Part of a small language model's weights: 471M tokens.
Each number is 500 + 25 x the weight over its row's rms, rounded and kept within 0 to 999. Layers, rows and columns count from 0. Numbers have three digits each. The size before them is the row's rms in percent of the matrix's.

# down: layer 8 MLP down (transposed), 576x224, rms 0.114, rows 278-317, columns 0-111
# gate: layer 8 MLP gate, 576x224, rms 0.137, rows 279-318, columns 0-111
# up: layer 8 MLP up, 576x224, rms 0.146, rows 279-318, columns 0-111
down278 099:538472524500474538492523495497548499510479527475519531468475509486499474475550512510503526533536505552498462496508469456529479483540510483528527490555533516483497529526466476524494469502492444504491538479464505547486480511484511538510480505495486521474502464484484480502482503498511489427531490485566515532531473465483499511504492461531
gate279 110:532500527571535485489537504481532492490483482517495485522519517507459500481503474510542475513518514534530487518502554498514474506500497484558556489500565504521469541485513479517496528543472493493479462482514495528524497536491498495457475526543474499510454504461503508482483503475491475502508504530511527517490496498538493500487492486500
up279 108:517522551541544460536467451499517482508479492502465505484519468495473517496479486451493513542482498489501500477482489542463482453487519483521514517471511491504535498462507463531468549509503531511483502484510455507468465507479516546478462502490488510482471524523492462499498510509482503506512493517499476559528519505521524499499469493505
down279 109:519468474505524481499486522558463493508505542513521526530541521508510525525513523450510474490493509494497477550529491487485496493487540506535451558475463504489478513486473473481494513528475515484546485499459471501478527499492518491489572504498481492484494512484508483483496561509463510481486497514496535502524475513530514498504492525495
gate280 094:492535459523503544520551503467493507458523504511503475467455478508499498498506470449485470483466532489484485510478500502529506488476471453479510518500509440531544479480509501493492475474499504524513498523522499460498489475515486553508478499511491472519456513470547517494522521489505479476538503540473512514504469474506491516472516462466
up280 087:521465491548495420467488479527512513532432511515491547514554453493508492490486514525501516491552514513519517496526475508480506504497494474517484464477522544514478466490466498522496493536468511490499481483498490480510499496505475503493556524480465534445456483500464479525465482509531518512506471506533472462535537484492502519521490523572
down280 092:462517504478509495516543526462536503545515529491519559486510479512530507464527470503538520467506499502510477455494489483512477512520495477515513524487527512514515491536457542490501507495503512503457512524492487515493495578531506472517532509520500500526537500478473523476451532500514496476496484457517535528501497509507441472545481492499
gate281 096:528527513505511483484504508487483459524512481491478533466514490466496484512494492513506480472463522500551470491500503524508499468538519499501517467491501483500498505509493488457515551503490535540505519533503516539556510496481467516465491506519526479520512450517516519534502507530451528467500489540459515498493531519490497489493509501512
up281 098:529502470509521512524525499479495494488501482482515524493531493507496508484506517501510500474516487493522489520489462492500512531539488499494521465488488469470481489451472427478520530467500515517537515549550529505524503479515529517518488500501509503525510502454531512537490522517516556502540506547471500513516514540483485474496533508488
down281 099:490494532529544496501462489489479533475537520469537502526495479540483475496502508469478468492535502466484509472461492514498492503440486487453522552516521476505502488490492519562492468450503476496448472507559494518516537477526492458528501519482469493520579493505465495489487518475503515507484501487504493495508454516517474454520490504479
gate282 106:513479495480505533538531513474515496468528512464510494504518464520491475501431491465565460483512488518499462477488534492457527464521507474464531507468523502506498482509493523498526520519471467503477497474456531489534504538579498484473473494509516496520473492479521545520534497469496548479495521467489492449494483522487512483484473498516
up282 107:501504481513512502497549485482500487510521478454571529498493483476496505516508520483492487511532480496513535461501472491511538483530488492484510536520516487480514484540478536565488471493506483516528504485520514508567523479539516477508495516501549475533499485531514499508488464504563470524496481496534459454470503533487496495492521529495
down282 106:507471505519489498453530533495497488551483516471487507497510507479490531468502498484445529537525478480514448528484479508488507468529538475507495508490466505448524516491529463517529540527473507499475522478524484482525496491463515480496524518553522501520499499483480515480533477502454452520517502501476435478480507513516516526515467533523
gate283 102:501483520529513502490502491468509544537500502500529442481484521466513504486465512479526479503534494559505461489453525508524496500534508496522503459473474519503536511503488511476511451535483463532507478521491524504503468488487512498524489504531506504525495505498523505497504488475508529513508459522547476495540494515482430539501497467445
up283 103:516539503536467490515489522507456490492521504540482469475470560491531508485508532482507482504470493486478500489512505510537516493481508497540513513528481511503506503519505548497518485498521522521527496518452500474464481469558505446513496513494535474485501483521493531487502503505502511503467541534471502525483510554515499468485477509496
down283 102:523495505534501471517487487493482515546512465505517547482494521538511505472501486511471527492435488489479513499465457433538540510484531489526517503445525506551516520523509501500481494490499489475478480501466492518499484493491513497475479520516515509477520559481536469471516524488528534522489542486535552496479535517537481469514463519548
gate284 091:499469468527518516475507515489507519519495541492525497527486482518482552494493494531513495485520500506514477502553513537514512502513528509517519510471518554485522521529494492512474466484526450492477489521497515474511486520499520509491484523548519492493491481528502506488508484527549517474556486480543457478497463533489448470509526497537
up284 092:503491511501508474502505510498519514506510467507526512489485547490492474466524491462529493499500523459514523561521525502485500507474511516560530490563496491520492523549471522524502523477522510496474516466473490534499508525535534474494489507506495493469488520516528474466508501502505492502545490473506498490502447533471473525505526493474
down284 093:457477480469465500483534475488529504548508424481515489500490503506457514513507517538480465533514532496517515501484456515491509527530480495513490493479477516541515498542492481554475488543472508507513560494514516508548518490500560535494540533509510502507531512516498484458490486489504508487512479540523485442446486457485532528513529502472
gate285 095:460509471490479526516511515447479474495534494445556487542457496506494481511496479482551483473517499523476520502465524496491510453516564543468526500491494536517542512514511500496500482494496467477492532512533512511520530517502483514485490531497460476503475485508497487504481496511524534514512538496503520485468473499488504501502501433517
up285 091:464515476479495482452499532508463521488465512530456536517517498473500477501453509489505476482526467510483452491590480539464491530490522534540489481490500486513469515512485483486521455516501473478472493503469494449506480514505462478543521531488481475503504476505535502492540532474505462510530520501508479456514533455458522479474455501531
down285 093:515498486494541525497483473451503476485515479518554498509446485521538494475492466503561459488504505496457568482472540499522523523476515495529446509500489530528502542504543519498511500489499494465478491517503490519521476520517537515498555531480472472538510514504513507528514533474473476521490514488524508520470514474485491487508522486509
gate286 096:496489466495502473495500492457526475493467506488513501518508536501465490474454495515528483485568515496484471488503530509459503533510505508481524474476486484486441494455513549458506514491484471522510454480515491481515524558551503515478471483473515496469494461492543492505499510470542472499508514524506498472516479459507526478514519516531
up286 093:477501484458475495480466532497503477511511485554515521475494498488516470492501505543482478488498501523538489519526483467482501490507548539472494488520515493527481499515474519537523481476473496493487548538516506504512475524485463518498514533527494468520521506541478493467505475484468520539485521467538485516479433499455488528490538457488
down286 093:537496475499486498524499511485532503488482535455508498527495551517470490465465469510497524493521496532454523506515543511485523570510469516478516516487460498510489486442496541487474488494461528518489444451498477487494545521529502469479495477475486484474499472466555508516522527483508487525508506528515498457534510467491503503503484553520
gate287 102:529507493498477524498467520479553481542504537447549483448492464481518491517508493460513470467531567491478450466488449505514525489490526472501520507499496535469475498502468512448508469516492512516478471476470513478498518542535473505506475477484479538496480509494545527496531469509494484502490509487533480480440475501529494519505501539512
up287 096:501482496509511516516482499507485477499502513526504478492543505527503504458475517512501491522525536474525553475500495480471509552496506491532498479471494494484489495447533494513558476461535489482524479462466470502474509470480499459474545448487516517512474517493509519524514501485503474525510507521472501500500465459480479536512496497507
down287 097:526468492509464438501496487482499524534544503504462473548459498483469481526473531501487533492499482517472500471528528491521499478472488499460509475493528533545518503502506471493479489472475485513510564502490548489509508500479578506521478533492516439505490506510501496504490479497515488521534486506518509464541529476483521518515486507485
gate288 101:506503526512525513459531555515513498526487488521484524489523483483496464515509518503542478520524478519560507480510506519525471459474525497517509468483505488499507528552489497504481479481472500541517526537462527483512507487508461523514487523511499511511471485532465465484538523478563528485480476521481548490462527467524503493479472500523
up288 098:545459483502496480502505546496473529462502555527523495472444501481513482507483503499441485510511478544502516513524523474479516490537490504486480530485455465549502493499482517516486477535471515500542510512543544517490461536506514564475456513512515477502552483521446500475510491487545492528528481510504458503514488504486534549494514502465
down288 097:549573526464482516450506502495546463462512485577531470501502507521519486504503512527506473503502470486484508467513493496539507443486498434511492471496485515479560517518536508509511521486499513498482520488526487514497483495521497495520518498500530498480519513498481521495513462482503524498467492491478515489505502534494480506529499474522
gate289 102:499483499542491510489482500478476481479556467525521522505475487511503487466496550477469482501524529539512467484483516492487543513521482503476515452430493482488540514504508498461519505470483499515469483545481470514476511513480558469485523487496478506493418552511472485499461566455524509509507536513480533464500460510482517467506501513513
up289 104:468522495495550468526478542525497516486486490471527493513501500553474517484500490499565499464488513448459472467468501522488515505512507525517489488507489494510479524485489513524471478540473486494501522514503481512448523530527505495449511520506458485510463484489515507460477512473523501493480548506526505511459482460490492498484491529534
down289 101:484519535460537501501474483522510514517499478563509489526547476469480501458491498493517586489517482518501468496502519461487464514488531493502527500506501490491491457501519467516507486477482451524525538507497514498493498485508489529526429513528516477508504474492459519539426458447500461515509477441481502514533504477523510516488494497468
gate290 105:472456517493489481520534489464491476524543483479535515516493513497514505476500472507516488504500532448509490503461521458516506485509465505501526489482515480544518520545526509532523523550521528504510500559484497541479506460496560552499496490515478533506530463493478454483548492467519504439500448543519507540497505505495500508499495475499
up290 103:509500506484496528484471530474508445510558532491533536511525491499473498531478512510503508415504507515538482464511529492529500476477499513507509504483483531496497494491480474496501501477480468486477459512499523494493480504516505520480508491476533533518475492461517482539524513515537469515502458499515517552505480510489513491506480503460
down290 101:519539498506499501509460520480500499553555529501529490507519493488503472478479510518531533534515512490463452484512539529505523523528519513462537492517516525527490504469487492528493493507507490567488564488500464525518487523490495504503467489546534541525498494523511501491497523498558521483489466468496535509489477475487526489472499512497
gate291 104:532495464531538492483516550474537482513499500513509524516548512514475495498496511462540471492486525521545527512522511512470486497509509480524531486482495498510537521495473483473505497493476519541492518508498518450476525470503570483508505508496475504555453509535515485461493492475469538492505486508548488443487477515482460501498481543487
up291 101:497498470519514483551494489508483479501512501478544480503521466503490505464501475508522485520491515445491486524506492499512504468511475485501496490555513525560477502479487475519549492512546520510488465483537563457512511494515537484465534467493491465526503489466451474505480540474485508492486527532507484516521473510503503510477504526445
down291 102:515519459472470540540466506492522499488494481481527486482493508498469548481485494469487480508460500480506488479496480488517527537513482510505524495521526466477475469462524493493528459546505523504475507489519506479525504495515448484484484459540484498511494475503515490533493515521477516552490463466488491491486509515494494517507467496451
gate292 107:510491516490491496547477494471505485446505522444507480494493489486474503526502481502556493500490544554544450508479516497564517467487465508493537490496535510493490487472462481488496464471475482526507481500475508522505514569542514498514474506516480514482476556490454568497477494521502498491503517468541499489496489520461521481544487479511
up292 104:527530475516521515462502466477497516518498453505492508512481510483542503513470470547501500528507506498500480488515505527424459515481504490503493512526496508483523532485507482468529529512516508468473471540477512517557511488482499476504507483491535485482523480533554486514517501530487543511487491514483465494492503496527513479468541521539
down292 102:504544493537521500517481506510516525500527464463536469515520501460494477492471525469450497479517496489530526553526504499526492529509489534486544514500496499467488531491479491517465477476475518496466526482474513490482478433491509517511530437482498496531510473541487468499481536539515526525522505514512485495496455491476485505488479461523
gate293 099:483455474520540481525510492468538489552496516498499498513531526487483479512453503493517478471495527485541483499490511481494513500502492516503512496494494475475515492469492505500517460513474479542480539510503532492524483468523487473506513532518486542547456483490488479491479518511536556464522481497516474504477496478502501481520509520466
up293 100:501523506568502508514494493465493487522493492527506474483485470502497513478503486529513487508476485533500484503527490509459486488515493482490516528471485514488496552481528506509520479551509501473520519506489511455536505515519497475491516472492490515502522436546426532489495533424514464538500517485580545541487446501496512523461472512481
down293 101:477517477505564493488491482494545510458501522505520484514489479507537483522468487473524525457474436529477518466500470512493538450532521481454499506501487531506579520525496483494436494476537481521451531517503507469472479511499498513529485494527509560500511482477460522493502465545539531509469490512519522488482488506536493512508479511513
gate294 103:499462497531510461516490500504506452489527511467468470539545538479471551493460473508500495525471524531500517508480529508498481482522529496496501482558547472499545516505515497497472509553479497535505469506521502485490515517500550488500534504501513539518508439501489483473531498470515516455509494516499547544510513524545472450481503499490
up294 101:544548502529550485447500538464490491490474493544496506477512537536493484471453479486491509526495496499499513514504486488495497494498499460554500464475485492466481504477441461515515512457487505564512470507518486463520522473529546513490495540481482497523487511496476553546478501508512489538493523450505483465510511481497498486486504567524
down294 101:504510495505498515477468429485510480489531446499550528548503493516515497496516480524495492560534486488485495497487469468499446507479479509522497486512468479477520511501493494524493539541426468527498540478471511530528495492507524515568491495551507495500479488543475521534527519464502501538484506497513498479456467521506512523492485503508
gate295 101:504479487507497513481509500466486496499474512529514497510488540526548497500469559483522446501533461482545475489469485518481498478528463509529496529521515458509561486529484465432536448477497496472479491532484462513478460497493522491494486491498475454498443458498496541518498507495495479543499494477494530490491512496508482477533519484484
up295 102:485463513518484501496510529505509490544525499456544505497486523511508486496487519515452487541469555504558494490470494474517512505550483489476477564509525498499524531481510503472525486478534507481473478519537523528469509537425499486513462467482440537509496461477508505496538508494449474509479473514536540506487479495518462533498509489447
down295 102:515497496522513487469468523553458495496530479495523526471538539511511487497503494512516525493463476460518458517481484464527476495469518484526494474481493533522489491526502505521518483507528515502473524515462485487517508520501487560502516529490492547495530512482508521510495502488514518463462483517474502554520481469545505519520517523515
gate296 107:524481476500488484486537515507474501516500492491517476506484509511481511452458453487509460523522522437527478490477579494515530509481535494482554530516519481531489533521475505494520504497534530502462474512491493494485551516490486501524519493492527478493475455464529499497463483416508515477496483527512502502511526467469485468492485472504
up296 101:506512500504493492479500506513487521512524494535465495482469501468503511505537512526516500501492443522487505552533517508506478445508467494552500493534509546510489483528501499531486531501507467539525473542495510488507505534499541536473486525518501508464541516513476422497493498504529498500419491502515508500478508486524576527493501512519
down296 100:501497517525490459528520473534501521491481542476518449503482519495448509511483499526532548545500506485471480487483571475538493520451484467490506521544482467494496505512496495503494499464509503514499478548491465521504500528494498513489494484478539502535486502457534495506518493502504486493526551492491480493527523472494483508509467517536
gate297 099:492488479489480483487557533438515507516488511469517525518503506511501520526546522520573472479475499515548524471501532477452501470532467509487520495507496469506483531482462553467504491496490524527490495436427472520490552508514493526527537510482440487515492480512525487508506512493504526470556477502497520489463466545511473453513497518529
up297 094:493487490484540495447461523511480534487481514548494478541526436499523466496530513491479494476496521492478503494524507494520513540511488521457517456494515499519477464498530529513481524504491452531526485498538506494521501501502534486483521502487449566466526491501475505551536497484484473465449476521469483506489494488475504503470517536498
down297 097:498497540495503488489482500506517518436481551529480497526463510487501479485532449457524518537491515490498453494503499504474470530520513480473474468526485493550501519461521532475510489516486508454504474469470541534468543469472512460487520522496523494538510538523532534525482487535462500521501498502526513536490482478514535504472500466520
gate298 106:523496504557527472478492516511503480498508497509500488533517482524538474489489486449525464482491534493550513496482450497495524436520500541493538511454535482467547547480527508468522503476518497524474532483502495512523473552475475493478477528515468486455486532494538499509518497456470520499483483507540488516512478505513477484532502503505
up298 107:534446509463455469530499515523525489509504521470516479513500480487464510501492532561521488518535533480492507487509496494514516521493538485526508515547525477539479489521489484540466536541517488537479489520523504508480553521514493524483519507476506503495524466509478488498521509538519492508490486460505575518490485497490483504509489504492
down298 106:499501481507483512452517455475500523533478452470523487481515485503487526500500453509506498484469482510475501483561522529503493498460537444498484472542505491536490485524507496538520571551458538446498494496492509504537472495439472474510475477514531502488525528481492521493509497520500489479502449458522530477508531481535474528510508491472
gate299 097:521506498545535497541522508463451481496502528486514444496508487463489524495493457456501485476542515484486488457456526509474466509465525500503549502490512459498520487520504498488501452488496502504492488526485527483521505558466524522454493463496497466527495459482535454502478452476525466503523525503558541526511518493507437485496521519496
up299 098:523489491499541470462473521485493450496479517516523478485541490500465464498506504526547509552522505497469475464484534490488537530470472496492573538508505517477544478478506509493498470517488564489511483471491525497545480480518498535537544484483505515469506505503457497488497502512483469481509541484552544545527518500466472472519511489539
down299 096:476453463513478478481489477518491518511550497534500528521494466511486527528503491502526497489500493499510518488542504481551539489533508516505420484495509543454500505480517483532516536517516453464491538504540470501476497469501463499500500479487510526464515506528483501481483524532503518477518448524511504519466530509485537508515513469516
gate300 102:510499523566500507550522487497490525501546498491512475467524508512484461477509514467526483526472516510520454475471510463486526467510500478543525465466502502486546528470463555513520503525509511516493487517512515497508460516516491471482496518485509492516527518508512464501528498479542540457496479507508542498541483474532523467506524530509
up300 103:487461522506503521493499496506472536473496487479500487520477477442512448480515471474461500498470507509488433467508477489501473505502501478512487495491476478509492500534524520538456507475466515529481521490491470512465463478481514505525492525484500485510487546502530516476524530523508455487482498488472461453554515492493491480485572525486
down300 103:520541477523496441506503532470469498516533500536538478506522561497510515510489462510503475532505526488535515515465511498449521558492486515473505510541500500526477536445493505524479479490460523501532504514438523500496519526525518440489531475512556496489502474531484525456521502490491504485482486512524509517503471485484483533508500533493
gate301 104:463516466520526470514538548491466515508515537500467462520495505493515510512499544490507476478494517468556489487513469456504548491535519527518532503479522493487534514494476497444541481473467465488517515540487508503501460502472490513549489528479427527499498506502495488479543488464522479503503533460476509523526479512471498495453512490522
up301 099:493459532505502512474492478508502477516516455483511511572468491502500558487464510498542513510469507521532465530515515542531465464500444467486487501461512474512508518489522474535510485482494504507506500487483498530478495532477462465514535484505483514500520502527463473524465526481470523487529496445503521472505469453517499513497494515540
down301 101:500473472524553526494462559485521518484503543499529497476477478504503490427507479475514460496510483478584505503513494470487508487535497487501478476481473507507487483509513527475509455475524482486492487561500470499496514477472482512471504508487526511533520505484493538525497530513506485498509505547433491533511473512505511506498520493495
gate302 097:488481544456458485519486474491494482493552479494483508507515486467474457508500524513525473480554476526525487469469473466489499459513504506474481515483533482495507503528534508477515514485503470492495521476470495504488483503498465508525540570481483526499499545486477508504520506545540526486488477487518511509471508521527490468452473513494
up302 094:486519496509472465476473499465533506523481485490487496530491551476521534472480488481497508465480510458488530513513500512477534487486500455490519528471479511550510522546467456486524471492491484495486490503497525491485515506508500492453463467530467499533489464492512475523486494459493476532475462494474527507493498541476541484522456490525
down302 093:486547496531474553479518526480555447526523524532525488509484523537519486455526482460537469521483497525504493496469460494474532473517490497518509497507543506479498528517480515448475503509500449507498520519477507512517482513514483504480489471524493520468480514500510546490494504522504496530468508409484491492524492506478467494518501532494
gate303 097:511477554521524507510513499479473491492515549517540522553493506482479471511472456513453483475481529531517516487444533516514531478504504499494508509442510497519523520494459517511529470455490481513529485478491501539471491469484529519504520515523512502506500532501483524471498457505469523479511495495480510510499476506449512531500516461513
up303 095:489509489528519519474481510512462481476467469491481519453527498467523481502502517514488489488476500490532466461503527478486474488479526500486526486506492479481462521492496432478472522503506450510507524482534458497490548488508504535484539473481526533509502529499485509501478532518526557473498488507450436500491454500510490481509473504463
down303 095:472464519530527494520539551465458473505467496501528554461458524508510511474525467516464498486473503531538532501492517473523540481516464513531486513481522475515502532513484491506527532482482528492471505477533496508516534498490520474509504520493475514499476523546476484510494497447541512507498460490502534479484491438507471472443496492485
gate304 094:515544496497486496479493484476495515516539453538491505514491510451492525495490491484492467499539526526511477508451513488518517490537504509518528502515458495498491524520486524472494479494488462484522508463507512509529507483506511494486505527499475505505464510506506517512494465525497544444504498459514463501509477454489467456516532516523
up304 101:497486515473515515485495489505502486512499553431484505477497523502475490510512531532511503503520549481476495484502461523531534500548513522507468506517495454516509417497474513446465501472476482522490507536509530473470476512552494553511471507496499459514515461534459492474472483519487512482516512536500525475508521549473516498483496490527
down304 100:512485487502509498486516486466528506463511480526495481506454505479481530495503448487514450482496514441504504498505504454492524489541478468565534477495502475488508523509489528501497515437518517506496484519514546469501492507478502482436492514458482586484454494492521517517449463474518466523480514485507519480515505494497497453544504483532
gate305 097:499465508480467506488537507506516502509472504486497516529497486540507508515508488497500476488464481526534424481477478465544484497500491494497522495525505473478491510516516520497510526510476526546517501526526495519474496577496523520520503517503514497472530475504503484544477469482540488458421537528503491511503522537492489463493490477513
up305 093:515510520500487452509455519516468466499511529502488509458484529475520476500459557474494506511543520520437514534502496532470519467517543466467485524492510494513519495528492493540530514503500480471503505485492483482515524433508511527499524501533514510532483461498491462483489489532480516497583478495499520519510496489529513523531529479514
down305 096:480489502493455484483495500532484501504470461529504537511463513518477469519524464494540485557494512533502498507483532495546496479518505500498461496483515525481474517517539519534536499520492506508503496483465507496517480504467491531504517523491491519492514486481548457508478516479496507478508441535438516481508530534487535517504516456545
gate306 093:492509520486486537511500513542507482501512494427513487511491499467533487538500493435506470491539566499496477502501502530516532507492543520492490503490520478463546532499484547472535507490479474532479493477497538540525492522490482464442489494514505492470514520541529497481537454487481478482489488479477514474498475507462477474489500490484
up306 099:504518474460514533491525511499552479498487515507513500477443468516499453493527513505527502518532506482513512507514520524454503481470519514466541501487516478502481493491464514535520487492516469495484502532486491509486521516516544469481522508507477449527467500472430536507472534492546513482497516497503493486527515471558535495517526481527
down306 099:495497526473508474472488525490430470518520501534477484467480499481528503477507544508496441473504497492510479529489486476509506535533513473517451493482500474488465496467472504477509511466458486532486516514466548523455475528546461526421465544520491482468505514526477538513496524452495544496460546505487500504492491513466493455492499482514
gate307 085:462469495498475487486509513498513508498551501511525534528504463449493495483538463526512498484510515468482505497514526489473490508455447527483510492478514530510568558489428524506517497496491477470468492503482466512506476474456449470493501480492479490486484496475494529447523513471483486497501533453505478533466490499479474491497465505499
up307 073:543518493510548513527558514468472480529458452494451482493502532538482505504467514463498490532490476527514518510488508512564519469526523471508534492493476486495452495497566481485524534485486515525556491505521487501495535524563521491494499512501493531521477496518464466527499493515528556490490499523469566517485518537522510504509506497504
down307 073:451494492490459497474496496523519512522496504481514477509496469453488528477538458532532444500522513503468482499511500490454501524463499526508456497488483537481537521476458531519487478526507479478467490499460482509488459453447461457498498500486491487479475492471481517489525508505483466500512519468520445545503524477485476482468474499460
gate308 094:530497489498511565476493518434521426516521523512470511503496513452532521510480493472438477452539531511509483501473474501494470514489561458519516484471533488500533549528492520516556478486466511510513477483498477518493531474480501488482496529486530484542463491472532464497510470480489545481493506503530489516492488505514481481491502491503
up308 083:515452505534488457477527530507517448543487497467507467485472507525509516519527479524516495493492505459533491468513504548510510490482510501478504494497459489517462514518532450471464517503544493499524511518512480481508533454458529518499510503490468508455507519551488493485554450542481532525468489478449503497540510497517509506506489524527
down308 086:537513498487477534485452503513529501476482494537524470511494516447518485517438506486531482466490475502517468472503546485530476480496543495514525517505496499471510550509501547486498492455451472494478483512466506522461487539493469468445500505533520494469490455484540525527541463479499481524475503547493498490469495528500533537472477514538
gate309 096:501492448541553509514478533482470466481504513518545488488521498484478473516503512465531458510516525584491467475505509457456506495514513495543516508448497507496487500473505515533543475467514502501485544490559481494474505481485488484501512498476475512538464495484543534494487492518536528503547525523583510486486507465515507497504506488465
up309 096:496541529506555511493511517491515477483525504523520544500513531501496514523486451473496493502498473546479445511530518454479442493468500512497508533509495526483431543515530535499507487509508453513478489516476525511499490517524456512467454530506508478488474483498498461486532497517475502513477490509518517508520494470482480510472485493440
down309 099:496444495554528531526486514461530504467502522519526441483457500488472482513540467529476467496490536499485506491475509517463484523486427506548528501501516540515508487455493490510529547458504518444468492515543530506519499473509456507483510502504520473484484500510474497483547509507529468457514493487544513530452477494507478513525491502504
gate310 097:522486481467520483522539479498501521497495501510472480524543471517503496539504497487525494493507525524531512494466543474527588489503497473482544471516495503500548513522445517506474528488462486522487513486467490511519491474492502491515499514570533533534524511484507470488550464524471531472501466478489461507517502526496470454533502498543
up310 097:522524504527476496534501488476516516444546467496502500494507524505478473530462476481504503486560494520516473525476493535535520496512499490480509503498512491530523524459481516530569464522515512479522524481537529495509505518471469473500465491508540511537451509453504488467554513524485461513507483482547491532507504507461493491459501502484
down310 097:504492522504530565444515515528521463468477508495526491503497493518505456516512476493498427506489477530545510461537525485453501472499494505485507516499475504509460474483471466478492481516494462529512526548502498470512515533528493511534475531502543475529481509498506503506466458519468508521495487515449522498490475549480471475519487538495
gate311 104:506514488473483520511517504499504489492516491433475439539488458471473460515521506485487476472491507518486450468485511512506545488534493497449508544458494484507530505545486515495503492514529517507453474503482482486537519451525517554529445485509499487515458488495494506525495513517491519494511489519499541463490520526478504467505503464492
up311 106:478471524497534499498448537502503482488531528477499496498545543483506556534506501519504497522423505493516470556513481519502497471507507475494457502479488451523488493492489505488520559498518492456501514494469486490523507479537480529479526486500492506493498542526534506512480501495502517473490479491482496470493543550525508509541480473470
down311 106:513535493484508487491493479476491476530500491494481471465523506499499543498488513524500533519442489461512467526523510535530454490457485494483491488516519512509483508493513509465514513514503506508539470477451507479503494541511473522488543482457468524490532502527460495508531484449529515525523497502512508486510498505518458561506497527477
gate312 105:507511529487532480497477456496506513487529535486495465507487523475463471509481502491524501481505469496485439451463494482513531510496521466507536434481522496478558514537444523499511527555477518512465542486474518477479488499508531520492459476535514497527490497455491467513502499481518470523511453502531524511502488516525483479561483494503
up312 098:494499510549461511458518530533556472519495492519477494501481541486534493518491487485458502562515536473521500506513520508438491511534468493510479498470473499515507468479539546489534489535467504468492515478523499532483491523512495483529503508509459496466479499497482535519461470445506452545545485515489485537496507502508521517487525559480
down312 099:509572536495509458502517497515512482480512493493516516491512464482513483497496519488515537440467522497551541520517508523508466507455519522490501511543511518465512487511496492463521485460470522505503472456499520504551517540475491503501496434514456519491482539518524515489498500523445513479511514491497497493488526511465457491535488478538
gate313 102:516516496520541500462513529497483544483563485538479467505545518502516495482493542498523464491451540518542530484487476520546500470516478521530533502480546513474547491505491513494546477477473485537465511513498506544490461509496522498493518533520463532527463490524498478505488476474513553491479505514499504523487506475553498470504542495474
up313 109:544507442517544499517529478493477474480534498491506537549527555501489524521540535458473509533481514515472495505525541486538498528531512494502528518478529500459513474485461476505523411508498491477504486478537517513456471482502520453531473515526539520500487508488458502499481477482494492517532519518527489543515497519498508477520445478484
down313 109:512487494501535474486515518503510497489477532475521534490499503507568501517487534478463493498515502498483529531465526463474489508488453488495557464458475500515497507490535481501493509505477479454490496484518488477515482525521482455513461484559477498488506492494512496510475480557495474514536525533534536519542509480511543519492504540497
gate314 101:469509525506508558491505543466512507496481510530483491549489531506485482501531516496493485451494522528518521490489473493499502478486452539457531524469530490544515495504469537499470495495502524499497478477512533480543461470528518563516512530555485543487488503501516519499507505539539524503512481468481495476478494466496503454493486498488
up314 103:450514543560507535475557570482482538526515536490551509512489493514508506502496503509459511535505520480513497475523480521505474515494499513503502534508505514519499502479488525485504487503491506499507452508510506489496466499491492491509491515513502524477485459523480530496477489541476503524527460499495486537502520528461430500466539494534
down314 101:494506544484543466508510510493508515486531440532486532541505505469484461464510538489466534506493485496495485500504451536500464509479531429503502491476520526517495502502511476433471503502504516511441508496489490494481546529494508496462515478491468465500514482522454493491495504468513542509504505463459479514486541556539440464519526511532
gate315 100:557486515487520565489505537468495486531493520505520512506495498477501462500443499467487479490534515532552503461493500467508506492477564523453454512448513514516507492514463486477492466519533481548488487507489516503532491462486459556453485517536527482568485476480499476525431515504516515447511490489478522476468537460504464503528493489523
up315 100:516524464481496479495502472505494472475478538503453479452478485525528536494482512487488512480450479532534529565493473514461523530453488534517455526485508540468503485512527495483497511524455526489506488509489484456524481508475479511518493491493541470502502514497509474469484497530477484476498537507473541498477520509522486492481497485532
down315 101:482494548516454525515490511499489514545499535511465487495487465468486487526468508484459454465539512470494470513550476496498492520489511487470536490506541491543476511498505494497435486465513453528530476483489504499489503539523507511454496472503469495462514498513542508525506451474492461516499504515483495502497472543527489482490507504518
gate316 084:506483516510492489523539522508471486489510468521544481514524540493541497500478512499509480471494495542525486485475502509472520502501521502508547472506517471488478538485464472511529477502453538491491490526484558457503514524536491510445524481502489495493465490483526457468539505492493514475479498526490531480494491476526479479511520486468
up316 119:516563451505465563547468535517484521499471506485509487446477490495505470523533525476536489524485451513506492502508476500524517463528522516504502503510531452477478525522473509453496450470494494512510519507498520494504549482506523547509530497486499445456488572472498502497474503515519533531486502497494492485488515535566537512524487511482
down316 116:514511495497484562519511498501486498540478508473547500528492524484493495496519497517474476518503472491491484474490433506524525533540491498520546482502522519467470475530458487463531495495510509449479514473510496505522516517516542503466496538584520461489484526495524552538459539496495474482474510536502499457500499464509502491474515504479
gate317 100:502482491493517482533507522492521508470524537508463513490533508534513475507526546483497475499481520504514480495506510503545531415529489485529501444484568499472516494474462536510520536493437572562526477479481466490475511506499527526503523469518442512450480522500467529488513485501507520475505496483466527504551547518516497465541530484494
up317 107:505520504494494487547501516517525515433485538442476486517534492525517517511532534504482515486484509528478503448481495518489510499476489462478489485494508481468512492512518499544521557424433487505480492510495479457493478519510537519501500411498520493497508503494469495482482433494535519502515503512505502523499551513466470494483485483429
down317 105:497517507494475523533499484496525514511488489553540492515524496526489511468533449519505459483509472516536502505515483436518505485497511492498466469539512492492508515533504491473500457510439530499493483484503529549513475478507506500482473480503500523531550454457508475524485500533512548516471507472500467495498502496483536476498558508485
gate318 099:518472492491531532535508503502494494490502542476499488529527535497481532495519544490522475471512501521500528508457488499515513475488522492516513521522505487498522544466494477505553490461489508501511528514492464509517479513541511528488497478509490454505498527460529495434501459495510540474487522515525457500486480461544531493503519502477
up318 106:495527490460469501498524527502513524521541482487504518528476492475460489491513425535523498497525474528483543497487540485491499487460498512425489518512510499502511565531497525470523499512494494487518548560530510486491462521488443516483495499504492514518521477470472453537453491510479531496487503526512485495465481495498497488477515512537